{
  "head_dim": 64,
  "attn_scale": 0.125,
  "beta1": 0.95,
  "beta2": 0.99,
  "weight_decay": 0.063,
  "dataset": "wikipedia_en"
}
Each number is 500 + 40 x the weight over its row's rms, rounded and kept within 0 to 999. Layers, rows and columns count from 0. Numbers have three digits each. The size before them is the row's rms in percent of the matrix's.

# up: layer 5 MLP up, 512x128, rms 0.182, rows 4-56, columns 0-127
# down: layer 5 MLP down (transposed), 512x128, rms 0.164, rows 4-55, columns 0-127
up4 098:482497436451449522516527379486472471574466522512481494481441498560500397539508529445509514500459599485558409490537527452540451543502472553435456519511471486519537460434495495552498495496459503517508540474539411430501531485490561488517498484575542526481467511526513602527505551494540527473473526493504484525510486441528503482493437482511538451567544421493554530441495472518469524506467
down4 095:590521550564592504465503498563549453485482468500510421482523507510432503475522511527552489539467498491527549485432516498472550578518527588450545508523492478518494549571525447444576406441506495543529539534509526518451576504506524539496539495490537534469525551503493429405540514506518488470473554515505505455465539525509460513561551519506490483498430504482564503600510500504512529486434
up5 105:497442558514501498498561494486411503507477484462564530548444413469511486484552495500429489478556537453522463458470482501550518495453578433496562486564518469579470473521489509505585458522522489459564539477557478465533454565508526491521520509544579467471510477571510492459464492557512569552518538416459461556456439565517454508511482479485469554416452483456482491466466519473484482525497
down5 098:563461527448522453508480461406504412519461510509484455569520497460559430516519548488561503522506520489497486369536521486476509489432459514522421463501521476547559545508477544443459421481534545503483467540584539537504449466458518482513501547452452520521494509427494497459527498531459462527460528483518454469585503469497497514567487544479522443537449541494458427457509523480498545525561
up6 101:518479465471496474502534533517510479486488528446481397523527440476526509536482446498469509504508447547539440530529467447442507505540454439467519519511487559425544517489401541446443490444564478475555532560595532497533483441479453530483575525534583488528507468419527500475462501510539484462483527516489489516473496541514539489473466608445508502526556513487522406514499557465533564452473
down6 105:432491504444466518495527515531483529545461490455471443536539564513474509473486461518463505414452499487442513463435519578535449480459520486436445495485430450593519490419512546448520455518464524468545568506505454510528451489494519582558442512514520456447535525533488536487552498495504542562504513527521526475578431489465497459583474470505490465424461496596493468476524439527479542527476
up7 099:430525503468525481467436490518498478566492518562377545549494524503470477449530511467588458480519501528484491581427498473577521590528464534574528486468508499496468497465514581464531547477505467509485485584501422464498507490465517536531504524516452496501470481472512475476460554481534571511442451582498503492452532507521455554472527496513468506478490540470490466451506564541436566406471
down7 097:544563566524599520483438515461536528468533525542452519470482419496522476481504511456498522492521429469478504536388518524446552509577458470509517488484490444485487535533464552492495533479557467552539516555490503456464568476503489496498575503506488416449554582485470554479510523559515495521469491483448470551494483469499413528493515474519555536564609530487436511466528467452458497458520
up8 106:529494467481421517448498516480493560442508516502470537543425479486488553531585530532552486491544511603513527485502496513536497485443586447447430470536513470439500460527572492512486470538469512527509457448517466542501471513509543499438468493561455426526503479511469537495472460483472495552565571475496471472488494412515452457493474527459448390519549434533478579448509526526450460486465
down8 112:507493606530505537488521548475536483511502553475502558502535467465439467562527485495479462532559481535497444565540432450446426562484579496491572453466533467420543489510486404516572470482429493541546511492459496417493456490505459504500494541457499499521467476576533514466517512523461444476539527468539530555601472558484482486507511498558436484485504461499571472542514489551506479541490
up9 091:464621423558548467481493463553466541438518467507506576433550536510515458463470462532452549528515540431502463457479585523528444542450446550518516506441421550578530506550547543501592516524433472494497522485476511522470512557533493464519440524475496520464458452510502501477546520520462525426481511436561527497510518514575470477496496517487526542531488479448536463532536461514517492450510
down9 083:507520479529457541548488474450469505503511544439492472514408496472526552539526511478452507419491462549479513469534474503420470428561521548503482454502457492439458460505476478553481511490484531610478487535483584503591483425481453500560527492448600561443542505456512498491520520446503506554519563564499534569479533488478472468507555576517449521548510437544549505464495510481489545513515
up10 101:516503608527461497474464531550497510476442591528567546540557499496547446436375542440490467503528520453524502488505572472556419442499488500536531452484491499516528455491466458506520447493481455485531486483532442586522531511515534436523466509447503504503527438519482449474444488483493572510477552450519511516492394528548473516489555534482451541446562507523445500509482518527548486506461
down10 091:449519469432547567495544422483530484518470528542398534431563507494494569505505454501573545458521512470529446536525508519370548494489532536441475521449568477487514504446536563498504521550560510512478520399494539488533496529496405532485494458466509533490557484522546550488441464474522494522438465492581527533441534504533473502465528455520493492521550505492457512497514549497507443448517
up11 082:542440480416472596539492491466456559519558437540506457453458531456534506540515434550523516562537566519537507395476493569534521451515525518493489513504540524539475521497565513545482496498505520406540468554528496510520440444543525446502468551531519546557507449506509479543475525490450490509457514519536457501563514490442527414503486522439486473520512499488491465421519426519444483416467
down11 100:555553507488467553440504514556525568532557472519521566430445546506516446539501580577462501535545498475525537531513540496519475454467454571536478495533485516445461410514555572508497480480517574467496568467555516604504494490500507532468505501491546574486540445464487482447575475497521457526543458487510510403486544510578497521499525479528507487522504540424504490538496522473571449527484
up12 112:553460490465458452494479471521539446499609509453465498433540471558437455478571465493510435465527553486460566489506543505492534568485517563447531466555516586499472498559518482546456442522487431499458493483473577511502471473449486446466464475523479477502538517492504478468474580504441459504538501559500514516504516430465438504532588505538485473543461521447483508404548534473545538454503
down12 107:488456515566487476436487495390530517507570451465472482551504532501545419506530427544501544519488480501465477468518515571531538500501486493495464458487541482511463428454508412486439558491518469457478489499526535511575504471484448454513496449517479562504494450516413507472505446523529615445486536449611516506482476437510492488508455534455490547467523502587508417478512499492467454509521
up13 106:536498518461478504529479444590496412507503509551455464577495485476481464437473527449542491512509485475567502462539499468519504494525450581465469443490546499450548496540472571413589545442500519446466552429535498416535473457495507508464496520518510510482541540533498474447446489472530490511553464470547495487488514477499513511525449468605527482547450482565596439514494483448478505463563
down13 098:435533509540544560545525471444467475416409578483480509513514545608535476548461486478500474465535474430525516533461510516462513563426471527522489387528488492527528509446553452490497503510512531520494556563535555470535480543517435531472511470518552555487481462517487450512515552496510528470484547442548551446532409422471440554478451520502486462492467497483515508440470507500534484467542
up14 108:517459440502509458509499521557573515514574473445514440519533467543451562596472391586560525500459456509500474533505535465476488493477497498380551485487513529401566465476480505469506536475510500476523518536513494543535501469473525540532460529504524523503544505476605479556540567494504475498490533479510524449488484450545507485472509494429571546515393504522543539535463503535490467535514
down14 112:536459518536497489474545495391487513514516410484622453494490480566447474495526519400476490494429468531514456515511423512477488425503487518433486533529510545502464447556489508507514540494545516488565496491473447479436473516513577461490501580540501525479557471488539495519512495534561434472479491551563509545510488495563583523535458501497535500505484383483439504538488526516551475517521
up15 086:569535490480463456454535482501476495613457429529535481518493580571435512556484554562473513563441491483484471494492501465500497562559479575522582487467538455510537532533541464529498478504520505417430538531473487555447522569423471564479474439508512492440542463552520498489485494483540493465532500496484549498446484486569429457532467457521522461479563476424497487451499510528529506459503
down15 094:542477528541442490482465467519483413512522436454473453421479475481460425521534442507559524497490560473504435439506509579465472484477477463460497464506465574455512425510481460504534442424493455519476464491551455492420438493469434467535455475488512470502425514483387489515482528521539529428439483463527449464504519472477525507536464518501498505519502469465532471520494553480591569531456
up16 097:597503538491507471507480525522508565505527524496458499461516527509503514454505479513472500527502510426494537568414504451454505426491518462513530518489429513466548517474420557488569473515467545498499516536579561482496421459514605555554550428507560437476509479485430560485422382546479500523491534509481529507513501501512480494549498554506450458470505498509503530474571524471521586489526
down16 090:438547494538488488502528551537491471498488552474434546448427498473471502502516458445557515465540479596600539504527466454459424502509563514516505561499519492536533458495495523458513503493510456552485482512466488453470547500539563450500448482497489499472538568552528464582496487545435471486536506472437491508509550471451514459500519473595507450491461527521474514518438555491388589501429
up17 100:487554564473481544503489477481528533528499449458554480494478447505452485472567538498457428412443558416540550456528531533485470557467474541483490493521487522469440508405462535475502497556558501559417513519428470498527491496526460488506520475558501461490463478473531478551506529486581501500565486447526526476478455413474420544465511410542520534555467550504500598528495510509507539482510
down17 099:458517513391425476501503530456494475462460512452470571488535517474490467499526456532488372529445465485461497447599543505454457491479529502458502499454535498524414465511477460487495494427486513486523491504523557525534534508457416478515493530487483471562466561515489555470562485465499546493496538439493416529485485493491486454600484523452524539512432444491508497538518490565554442537437
up18 112:543483575442487520551466516429506503480506549488523482498482552467534487540467458552537532457505542583473489480443526496496448537517533521554518472418507563471492481418524541519449481539491477470527440504472424623503495540561510479435467552523515508526475511535486552430534484477474492487500461569481560450543570429556543563487455543460486497484438460574509513478492457473509441470492
down18 113:512440490495514592569459527439451534584482542481488535565504464484465478496437502479476470496415416551515501566524496510494469521501512497540513409522539464512533572477563516476615449517469443489490476528500532542449545521474536496516537492493553541505479567512482441511469481537527455431496545503513494519524519570471543483638475490440494507447492527472470481459506516453538528516484
up19 090:521507483569495456458558548505468418478543495487502540426571480520490524432439474503442500443525519508494452485470487466508485495561443542469503540529441527483556533480505416525459582557513601510506453480527514553544506591492518437545512423513419545505517491523540527510466453493524474553518494510536513503540572545502534503465558467463545477537538457460554544554476454495486492454437
down19 093:503511528501427513422469450428483488496509485539520468505570519487572504453423504480628502488498455498497539520467465514487548521498494549552495487514533426510486543461447553413538527498504441457583493485496482460488518440562517528494538534501475447458428521557499490536527454536469494499399416443517514452486521509461525448459471558526521500506415483483455520555483492516580490495473
up20 110:583465563526448517503535586488459497464496502456443522500471557487540511470525506432458531495464509482519498512589476423433521563504508550508556466476488558524469462524384527488469464508509553478566549446485490483531508565488511487509559481477557496563505500457492519508480495516530492454533470495518468513539422453458501516454526430545556554584493403529550502439497502556478478456539
down20 110:400566484517503598487452455532478549547530523483498484474523518576559491522464463547502541508506545503491444539519484555587460531541516508479567478536499449467458488490532466543524552539542480510417480536480516535509475443488418448487490411478412455467470466482485440471464499481556544520474509424536445564553536477497499462535545540482533449483485549488482508559531444447519483517458
up21 103:505504519466481552412506520557501539564449520507538513480440489491500494498501539521449485558517464528542534446472494513558527501492414522469539511567496459510539555524433471486533504497452490526494433525464491524483496522488487470424474548468543415401505512480557516462421544513540523539513497506453442454472459557618541460439519571469534523458539452601533470553504491524520485495534
down21 105:457509489467446435511553577468513467552500495526461533456493472514474454488509545488517525448519524544595550532503512478461475502538505491496514506533439493492528444577521511535467469497556461434458509463514496485534539528510481489489517495454511502467517447559493466544448496552535575497509465533543441526511497422476476581467419515563452535515567539473360439489428463545571533538501
up22 084:528432503483485560390490511478451558531503444546402492565505441520571550499533517526490511524513517431470478538489523520473540535545516482526558447504542530511478604451480484531526490526466549477522508475423533534480537549552521417447579555519551525491470516446533489517423517504496464463548489472486504461469555447487447468449499544512476470525477461484418514518463471472574537486472
down22 081:574540411465576484475521572442491504514438434520416545505528516502515531475529508530501484524483492517477378435559537514444474490457530548470494553442472491493470542499475452503466498506545406533422488540545520577492485502432450541454499507469478514523470516590515487573518496498517485491513559521492501504525465497420492469504554531541506503509519511499433456419432501535467509525449
up23 107:495477478526435457441499507498481533454527500430525463502474499507512520517544540481517494540543540486516472551493515518535422515452503481473503456463589494446529448472484420611512468482466467435497467549472542604496531524503489432469461454519564535494493425452472528601524529478508511486450532556478504509506477540567428472482456503572441524434417463512491503550500520554516562508528
down23 101:483570530528480488527558471490513486549494527532504522481462485466529507496411474506518532536539543456487589517477542569475456446432563529537436575535466484539448529558507548430502514584488559458479446521516549467520525528525441518469507461478436452541563542521510470544495517525414504502467499481416487480489469479533466477508584468588588508505541496534530480488491449454424497487509
up24 094:521409438585530503431512493446490481462551429511443417459456519512471435564479405529498485521507515468560521520531539519557476510557467498544537464471523497566466507473492521573498542476513540562480461556564507493500523422495465499497475463478576540478503492537429413529532441501493471468431552564491538540498444489507574459537500534527512536483535448509539476485504506523490483451467
down24 101:506568464445520460504464564495514486546542490539575498451499488532499542537462477445512502448568499496471504600506503481583517428425510457521493492459409434416476459534554538532541515543535477505476482526511452428483539473438480536459491533502397443505490455440517519539503489527526514492502517539511524454486541590549498535491533500484528551523480508422559587500534507454471477478514
up25 100:530405523611535437457472518477487464583530443480492493521507471535477491516489507503514462520475551441508526515461561519475511465456427502504528557484479520504528411496507520463498542511527537477508473575452608525518478598471517497476465469460585559432446550450504463558455438478472524522511494499531486497499538493548482543513515398496488520557476521481552568568498521449512508521523
down25 088:474549518520473535471522482523436525523461561541482514470483509539488443403590477488482425490498394557515516499543487459482414484493471486489530451526489467487463553541502526509491577496520442546528528510557490526476484446477559459505457539538451474494591513517495508456490454541509438495486506454370444528546469520480519470501477557473391470487548462527487448514539512531511530446485
up26 086:511503513522503480488547500505499465522483535533538447475434449593378468459492437526519533526458543433528510485569512594510545489513523506595519507449484513508550494515552516487481492477487487526529478385482519479480482539531571476474447503510448566465536503435484456517446438468511458513494474481498586510533492457483438470514502473546475487527576502509470508502563405552445564521512
down26 094:459511468527477600561426433487521459515499500574518494519503516527483539519566490541479491478460548509459438501503480502445518462441471497458420460392551505477461492465542509512517495446452472435469415501524564521442560580431516508482562490495550473456511566484493477432543544479514421509490494524478523462451501503461514450482479548549492504478441541447446554477503519502446543517539
up27 089:538432522447507555457548458576507536575518512459553495496516484530473478521414431535561528486463609536515512531572511533506493533495458527578474530501541507465492463514535473453455446452554457506547495499436505437484467530506462465456450441538417489488521473578516511450540543487439463533552491455530528462550503493464505517492538514470474544464461486547529454532463486427506562561521
down27 086:467521496538472529508557469514521517526428497509459490514509498494451586502569493512479533466493439457455424552454479473464529502516574453424443501489475445472449485486442443485496542447533498513453447469466501470448532496503427575440546572490516546495476547468478560587466539523442536523436556517549464414416461477492502525488545500526519485523460561496451470488509518463429531539520
up28 098:506550475506480472480505465537471521495498436433524538533475436563529483449530441493551485512499537536494502462561531468482479492553513438423584481532502583561468489478504561511540450465474550541557550473495467468548450428449493462560557458466517489516430517508473481465533553469477478494509482483514532522494509598494494558470404495566468517494515510589551482432457516515563541439475
down28 104:497488534516531515511534518565532518423566470482533486416522520518482534530513479523440498435477510457512502490495455512521482496402511503495557496590468460546481477524536458468490483445451534473568524499478507463565497545490518516495516395533570572483441514493556573487514418562598446479484522497463514448547469460475564482516532445522445473487568489445437526464568492497532492463485
up29 108:523536536491468481447521539465489513499532500466507483529475545487503513511527544498496467492548520516478540460483531578509598466486526533553510534462540610468513438462449407483390458457448482505492515442453510521540528588452493480456518599459514533587505419479501492527513474404458573520500516538448504477473487504547506545562527476483538478520495466557519527493522468467500510419530
down29 121:448472490521539483491552472507418505463520583479538499531408544486422419514525524532459459480520505581482455486468586493532539489585438504504495519494489505461508497546553520459510425514431527522501407527447492515553532493501515492513547495480433522477415482572483455587506554525458528608504503499499463552501499519522554479539556416481538540531476496542486527509492518491527499493477
up30 092:524518492482542509438491523507502498516497500503527529431434433507531488502510502463505499478528513561543488616549491553447445493461512538453497434530507563474497575452483537502469548493455481520519483515520476529514526508475588535467510503566505424393496535561509469468476400508479529509540539506462440475409564514500551541522437584487515540510490466463474447483499587540497457441532
down30 093:507506468522489557493483586477539497547472529505544542529499488490517502552526518618511477528508511449473496500470477443523545602509480485434512521523514526524443455447552486521442415429510557485442500430554512533535531479587514549515529484535558516502494498527476538537462523554443525574442510415515493489562557481435461505486516506460469521575519504495491509434458436559515545534539
up31 096:478519417507490515417507543544447482521533539491546477408510521466498470490445546516525503477451523491492516450497477460525526520505414468492517431497485555598483532492531500502575511514505484424450582534477507463554522481532524468533540534516572445467541486502515434486469465531492580481493428525442548495439528479450499535492503546494490499539463599508463488420482437496525465597539
down31 088:469472461438562496511538467546518566530468494544528462521516516487479539569481492509483565476509564546474442486533429553487505428545541506498429574488521460519541508475527457488454480532468533526481502480530445472533494492497451546527589430523555529460428515497477566464514473428474470508531522455504468522509503564456472483537473489456582448378549479547492525506527544479415518527437
up32 101:494501576503459502503546464554559523550466478527486516433546463438468547520502454529474527482448577426544483457455537456562457487429513576500500500540488500583449508513503549495492547457509456515537523539476456421533447509501555504537466489503482463552532513499467530513483467496531417445548573424367548498489481558535525523528530522469524541487510478564508500491569483523455504474498
down32 101:541513476524460475537503481465487544514461532433488568507538517474419492461541580526559500497529466573488480501495564562532527505507449505527478441522493560483518424459514494552483496450511482518456467449456500593534443451474524402518480502550457522504566486450446466505512461443506562546485535486460531566486477431485497578463515527442557547500456475538488457483491492506496597455431
up33 102:447520447497478465545499576491504504451503511511548527485507528505443454544395527527559438441528634488490567453501469484439413524503499433484523550452545522455497585460455535465538438512525447515454530457542506484585480512559521559508537472540523575493554489537486457537449520491499491517490442512471494520504528483483482510462452497525468535566446424538513532478530473534491509494497
down33 107:478544473474543534512474476487485462536520509515470484611527536515483493409472504534430496555421466557499421498484520506533543536498535457416383530607503432485541525482488462507512493470447470486503509521509553471484487555435503503477526522485463514530432529528476472543492488540429552424504490508468520508534516480497403474578528494476591442461443496497475520473477463488525466454484
up34 084:543522509529447468548497434470477478525435531463570510469493465506577497470511463529465492475460529581488638521520509449464503513490422542486480517538540486483551460483496396539527466459503503513491484496498449481480475500411571539461531500446517430489420463514400521551492444566513491575548512529529470499448512543497489506523531528524450476462515523513497519454524460554548535554464
down34 108:510459479474485494433506499518463496445472456471477479464520500484437529566488582466518492487544533446581452514499484467561448533496491427471485508462511527479507521587556494486552508494455566449472556574464501463462548592600437461432502536579535524534463477535547493506461549511461504506561513488495509475557443482456507498476436500517471542493478447414497575565458506511513457498474
up35 108:535485552492452460509513509436518512533496498520493407536493485471510421499464503525502452430483538503486502608486501468505526518541477509534535541541552496494602505445479514420495430507508453462559498540518528508474462483443446492468592505463495529459477492438502528456458544467480494555564526479436481466438526470535554521407452568555555517497431438522493450498477546478554517562506
down35 100:520546513448485518515473557495515540488494542555589568506533589608508480413491596459518448429459502501486556521531427447483523449530500452470532591503560518503480450524505488508478503569541534503445467487456466512531446483408495494544475523465490526475503536602499492505492436537436460528514470495453519532469540495562525521510578465463470499497501496523525454494500509512532521464450
up36 087:463522429499423548468490456519426537499524509472496401599494464487524539566527519506507463467471533557524430449449489499439476541595521491486507510482500551491518589571542515504495494472454452495502479495444519453536503521500492528430505467491496528481547521460572493507444453365497447500424443540475536447542538499477524512513469566497469508524544520487519481529523573510473532529495
down36 094:502506551534440473477480444493470516466457458442542501580485473513504499472446584509494462581545505523491456498468514498475514521495532455499477526492476549506493494564431535585468521537511424532534546539441570443511569560457566447487521590478526554549523521531518503519528555459553474553453468493450492506549500477542556541518460474519524482524493476498566575426528561531526516560440
up37 101:548470414440549497520446559437558490539542445546535448528516486489578527459389494503471508512504513494531448523469589500515479585509496537455466503545486531478536495514453509509530492465499480473540587457525527488494436480480456412513550500492482526457442513427470489497520485584574486474456488461501533513442455501536534530577515516444547434516509493469511467495551451457555480485541
down37 106:478541497538489534480496483432539499574495495528437495531538506505488469518542452471535552502500518490519544493547469450437529472515507609546528518478465479564478419482507491486534539498556444552518468590503504498444569522548450566556518505518421459461543438481500526510536535506521499494502457534442557409444471590554489515509447441461493524470579545410521493455544491474521488511497
up38 110:509490387504430526505489505517564527460508580496487561483497455551477528502505558501454470475410471521455544453470483443431570549546545487514385463462569531510608492553540508499460486473468505477534492479491506488507469454508515485466547423553462544493435514567565545482519496492468563513517487442530493506476501526502545486514496485497521527478490419579528527479450552558475512493477
down38 098:405479521475473514482515506424498511516455510520482463516457482537505542496616413500503519477516532478533452504549513434475420498475577541439548540468491490481467544515524514492478473470562481489377486486482472470524559526515387573484542545535480536518590450495511477497495452503465534429524521504498542457488443543482505560517496521488460457452474541473567497509547467463439523523527
up39 088:495512535504428511538420472494500450464505480444487494449510510561542508446436567489562500506511486497481436471496483483540476514497494466445473551556543510564463450500546537588536462484473477448526496438559486518489532544491519485539467509519512529527498439534470428396434435515553455484499528469593509492495466519506456478570526581506545554570483475584540494535463489468512437551535
down39 099:483504488461520551441540531506438622520570413553545490480534484509565433539553494474412471542517492500514550545495514499480504433485488537496467461510470525493485422541497491475514557522494512461556474490544450564565438467448469490433444495492486544494486528511489553543514510499473495511455413525515504499562543441490520495490523476495498551529510572439580499520459522503552594439492
up40 110:521439465556548437448453416559520478568526475436504470477613542508522526495527446507498492466429499460472527511475502478498532503537477487417502546569467542440525533512472456510435514565491467446513491512485521558559487481544472564485487540537495485423488539599522432555447516527499483425472477505504468527492510481526452533496560477490422435530548491494500467485460503535455565499467
down40 098:413415504435527506575582615556530532515486465495510461560510510464522469502465544510461471513441487552530534457478455494597508412452480500524499517517488518514487527467500474468515364510474567511540523506530497489483505475472505566509491476577448518500491521551521528515501427445472500509549480479462446469522526508461533519479529526493481518487441454514436490475504567504585521447447
up41 101:517517523452539531461454493511471518464573480482489391517478522549537538496489444491543539555461481427551434495381485527501507469491521500522520441494549521488469413439502521501573503508470517542553566499477558506559502489415422571508448478505473496493505540509507467466531422496491498444456568506501575417490419483517483515470428506512536502556510530491529469452532538512533504468506
down41 099:553501500568518554499552549516490458506518484534468508525436542476498483498446478544453481521524475432489487555503505434444538511516522490461410387509485545430402551549498418442528536529491584574487563435455499479506542505515437466494500512486489540454472528486480459502565453564474519507492473472527478473538507544519452530507530483549528501495531479483518461413463457525469509594544
up42 103:494444535444498493410454586519550538485468549493484503517510508444478556437526481553538564392549465558535488416480494503522531529572541487521529472485498462556495463515541465481458519468458471522417520483508485536458480585477533542489526452562401500495527506502455540441496514491477583498533501465513555494525468476583528482547458499490542561461489483504441475503478534550465466437515
down42 105:492490530456559453551511526536484525560510443526466462505460466544500538450549444587503545462520448545535430555495481479450455551469558475515469456505540498496507475471529460537494516596458544525494508518503558464474505493574456432515537429514449470568464528438519482556538534472473396499522514511564494488485489443492475512491462523495475481419534554504461456549510591481554432468492
up43 093:501561540525462451456514484501551581454504512605554436422479482554476521496524513525445486486441515475574518510503541494494578449506458544502529501521509527497538464492490523523420557502465451471497521507474477467517511481513520522515509546467521504520420487477440567581497536523547530468498442494473526508476529500412408496458583455502501468596579507474595479522535508488518554533506
down43 087:447470473545525545540441523471460448478512444436521532513565524453542494511476483497569513532550509492538490423479405473510503527506500567493504495462501507501412583472513477513555418457611526485448449493468500533511544498510518477464515514470486475599547480514461531464479458522569504492483541547519513510492433520507597495563535566527541459454510445550521481499486510488443428549526
up44 100:400548479367496488536514536484524503469507460499535491505547462519553476508512540512522413518492511523509452489487515438532479536486500516503572537453490520492531484515517594531444482537505500570526535441545514459497492524470520516455520549472553430555485393444462460436430477492530490505521440489528498461517489540523482427432470466518578504491534521518459542476504585453489576501452
down44 102:501495578506465491478467458471495415504519487497453465539467500494491510454551488490467525481566525502491582529441537497452468484499452562477462514530508406457449484460484488533548464492532535466469499492555465500498552509559440496450502456615560487510514502411516439504511526586489442503484497489516546498506504486492516534408486395537465560428473454514498543457512487569556566504449
up45 119:401547500541536506470518466501480562477492540444481461519570507446457502508480493524530514477454562529521512395511434470501522533474549503468478479475500486487516449523501534536507503392522552551493476537496452517484460518581491544418584494508460521570513481548492558478478512431459473476512464515581509525473455573454533494523424572487507499517508487441543486523479594543495438450531
down45 111:460557495457388454532503520430589537502516433498475509472548540582493546427478507553365543538496521485449506505489537441501541522469450474528484502513534481516476470533537522534489472465524497511467506454522469481482512477468492519500505487529517413539524511497577457513512521463504461552525455465509445488462481396477504540545488475537506577490461487512428459538414576472515474540531
up46 102:493508515476521485585417469495442581617474523480451458555464484491496458482546506520373549478458507474525526518560513496548476539539496476489483477421483542501550521514456556481489489521508434532512490577536501493504483408513553516507567484505483426552500487534463476498532509503473451475547570476537490552467445555499490482512527458524485513466508520459516518470576480624489475513532
down46 104:466519475486439549437406447521507448570572570538505458534553520487493525447512506542554515476497463524463486538468498467512529479416517550507470545517547547496546476548522406533557454448492506532531526468466437483471550492500445520452484452447461529380535514500513517444426492436551515531494528532570509457498570444493564555480503463503476505483504480486540544496481500458489528551530
up47 100:581488515445439498515456522512561522482512517432553507435474541441499486426525521486500499515551476533451578425489554500525466536514457519491507523464584496538464437369480564493488523416458501546545507473516551479515497515476454473439575449528466508495464509538479463500500477451533440517541497513514432488498517556539514540537548576508431455550491504549448461442473524484458485494496
down47 109:497458518513493509451549467462466516483498423469514415435502581470512494534553475468505619488485501615535488612536515552520501454473489555449424523522534561459541510469412518505510481498483422482480471553508495522514526464528466495467512509537409485516515476550519523509563434445483511466529476533516558491596445528467498447464529534499522529477507495517463486481494507498465474438460
up48 101:533455512511496564496559556543549466468490533472556376478499471553484478454420553475586527532545470480497495536431457505544548482512439453512577430492511462506430538557460496517531523567482505448462480492506526477451475471513538523434538546541491479449452467558488456465460505508566488493509514469508494591470546527479488535453505420523496549544432534479538488547457489519548516491467
down48 103:402453542444542471487482511470493499513538550486571463517526487551457448507585490519425452523517567515500515520472533498474517473489445455565517523498494556465567526512508532495430453471490486482457523508496467536554445467441505466478488465601448471452472462516516493547521430477459502454463507449568557528467505463605480463463598508509446472502480518441523493482547551529484508430543
up49 102:516504553482454557479479529462531538540463560423546470612514502499487456493490480479478517432543497519483446505473468403521536548512401458529486506545484488444567561530546491544565500446550477462545508504496509468488564493480545479537547445538421451581473466443475464501527465487496539457499466513508519462491458527455467466525525518506552504496517428430461502515468547588478503436539
down49 111:567529494507524506448489492487534538456546528533542443446484586511486523502511531528482500468438482487473439528527592524495574562498488483487494456472448474458482509562528469494488531459472491484526462463471462532453523520459482483470600473464541551492488517511546452487496522531546462505489601549450529406462561489511548589536518577525554482575459528479486502496578517540397480505469
up50 100:566436508488502547556511493534457413504478499523491499566519478485486511550598472512517524512480540482460401520518529543551508542564494558471535519504525454479501496496529476430492450469526516478480505519503406453484504587522455497470513507478425457541515396548526450523500464446532498422555530479509444496491523501536552515546484512511466494405534507489494487502514497543506644468468
down50 105:528523544495520521591473506435548516513485548504455451491603522501505548552546503561577527476467468492463451453550475499504485533543501528496520470594536472482498483493552458564519447577565524456466457443557497515515590593499530592527552507516498526556535436496565482491455524470441516551523463504497460494454517536505447538534466495515529488461530506505556502449440531472452490529525
up51 104:524483480510473571504528508531496415474549553525458477470501489487493496488503500505472504535554517473466501475497581479495476409542540489561583479508542476470467558493482532420493452502483446411446509492502443500512438466459466485497539523505499449525530541555538458507474527528480466505573489528433528475522459540536506598539461516469483495490417502576459530562403436529452409442483
down51 105:469545492553477485551609476484480498487570432515454505521506421524511472496452508402445498462509572517520559498505501472575563412523579497501499461465455526512502561491489449484515495518467493499420568534558480581512502536510497518565452505548528486495489498497518391489474484511504497470466560479504527470490408486544442490554563557494489487533466486548453485498582516483511477477457
up52 100:602451540475512524557504482447530458533519505450542511459593511485559477494525468485520487487530516509553551512469514497617490455468504540548561465539515490445519489492496557490472523473427464460544542484556555534499522449453511580495507447552519458520489526467427514483496487575424479513420469443579434566520559502504541504534465487475499505531515439453475487541473525482506547568521
down52 103:535431441569498464454471486570455460520474513428595526480472476448443491438478554493493475522535456502561497429499508499526451460533505478536455520557442505531464508486480433533481443543485455572510544528493509466505417530482485507509506498560452477513469518515492510515606508623546511561504492510449525483508466446467475492487506516541511537537562611486512532497513463476432492532540
up53 097:536571544467449485518565467485537480554502511509501537562469439582526510514550499526548521385488477535474585499493548498545559525448489502475495486517543515516531517452483468549449505465456602498540482547417574519509514553492470480543507485558484505467462553494549511516421535461518505444526517509423563495450507455517510444482521546406510445500496463477508489547484438527450534454474
down53 101:516415446510484501449482536483508437465498455489519475552461434479525514492478534454529596425527515497556472503495418490526521501468536495497463466523421461499502470523511489466484491482406529505512581548526489477494512473563546531531489420519558512479562443462483516425547491543418484478469585531508528561602511542488478432498498480526530422520491536444504554477477551428520506497490
up54 116:515484520548534534452477507514511454476506516528452509471460525532466524435503510521450549555439486478449533430435445447563515477512510467493564533418545451544468452554525559581512441478616532454469517525492466491533515527373495453502483482519528514438461538556490466517473512511529574451485499451524522516525545542487593485513532519452488531441431489465504488518506426525497498516473
down54 110:529521499465487523478493437505558548466454474526519461544476578582517368517451553517551486511484548587476500495506472520524510502546527470502499485508456488521507532494518469500479474452435472459489464538498446528470452501470561598528490541515483537484547541436481432604478463549440545489563518476531493534517523521491497475536425512418565528497530453542511525449520490525605489487478
up55 087:492555532444497493466457473486434512437409494512508497477433475469511460410518443490537487598479536519516518481496505480507506441566524502557481467520535473535426473545499584515502542532541433454529470524508517445431434490529452551397545550539491535532487507566446524486456461507509534512533514507462433519539519531513517505500550495560466537571457455500523472526483454557504419447500
down55 092:438530507514533519509537527536548551476598484522475493504442465496495544589459535441451472566540534511534549484467514489505540570566491539446505543484537527508459521414511532469465500503463546479527481519541528510511481497488539472518461498567482499492549472517457500500512567519559493506460505558479524409561541441477456488502495476419426422555411480574511567508507580549463477511470
up56 093:466443561487508555521535543481489485572452547493492516474417468491520502453490584546549464506498484538502480474522388579537448506559489444500530505503523555507538606543506517521508438527512508455458486508411532501500484476540483538461560533592503483545496475502495511470474530505530534470493449473590526407493455522411543500523425489502474553496496524442542522513494438482550493481471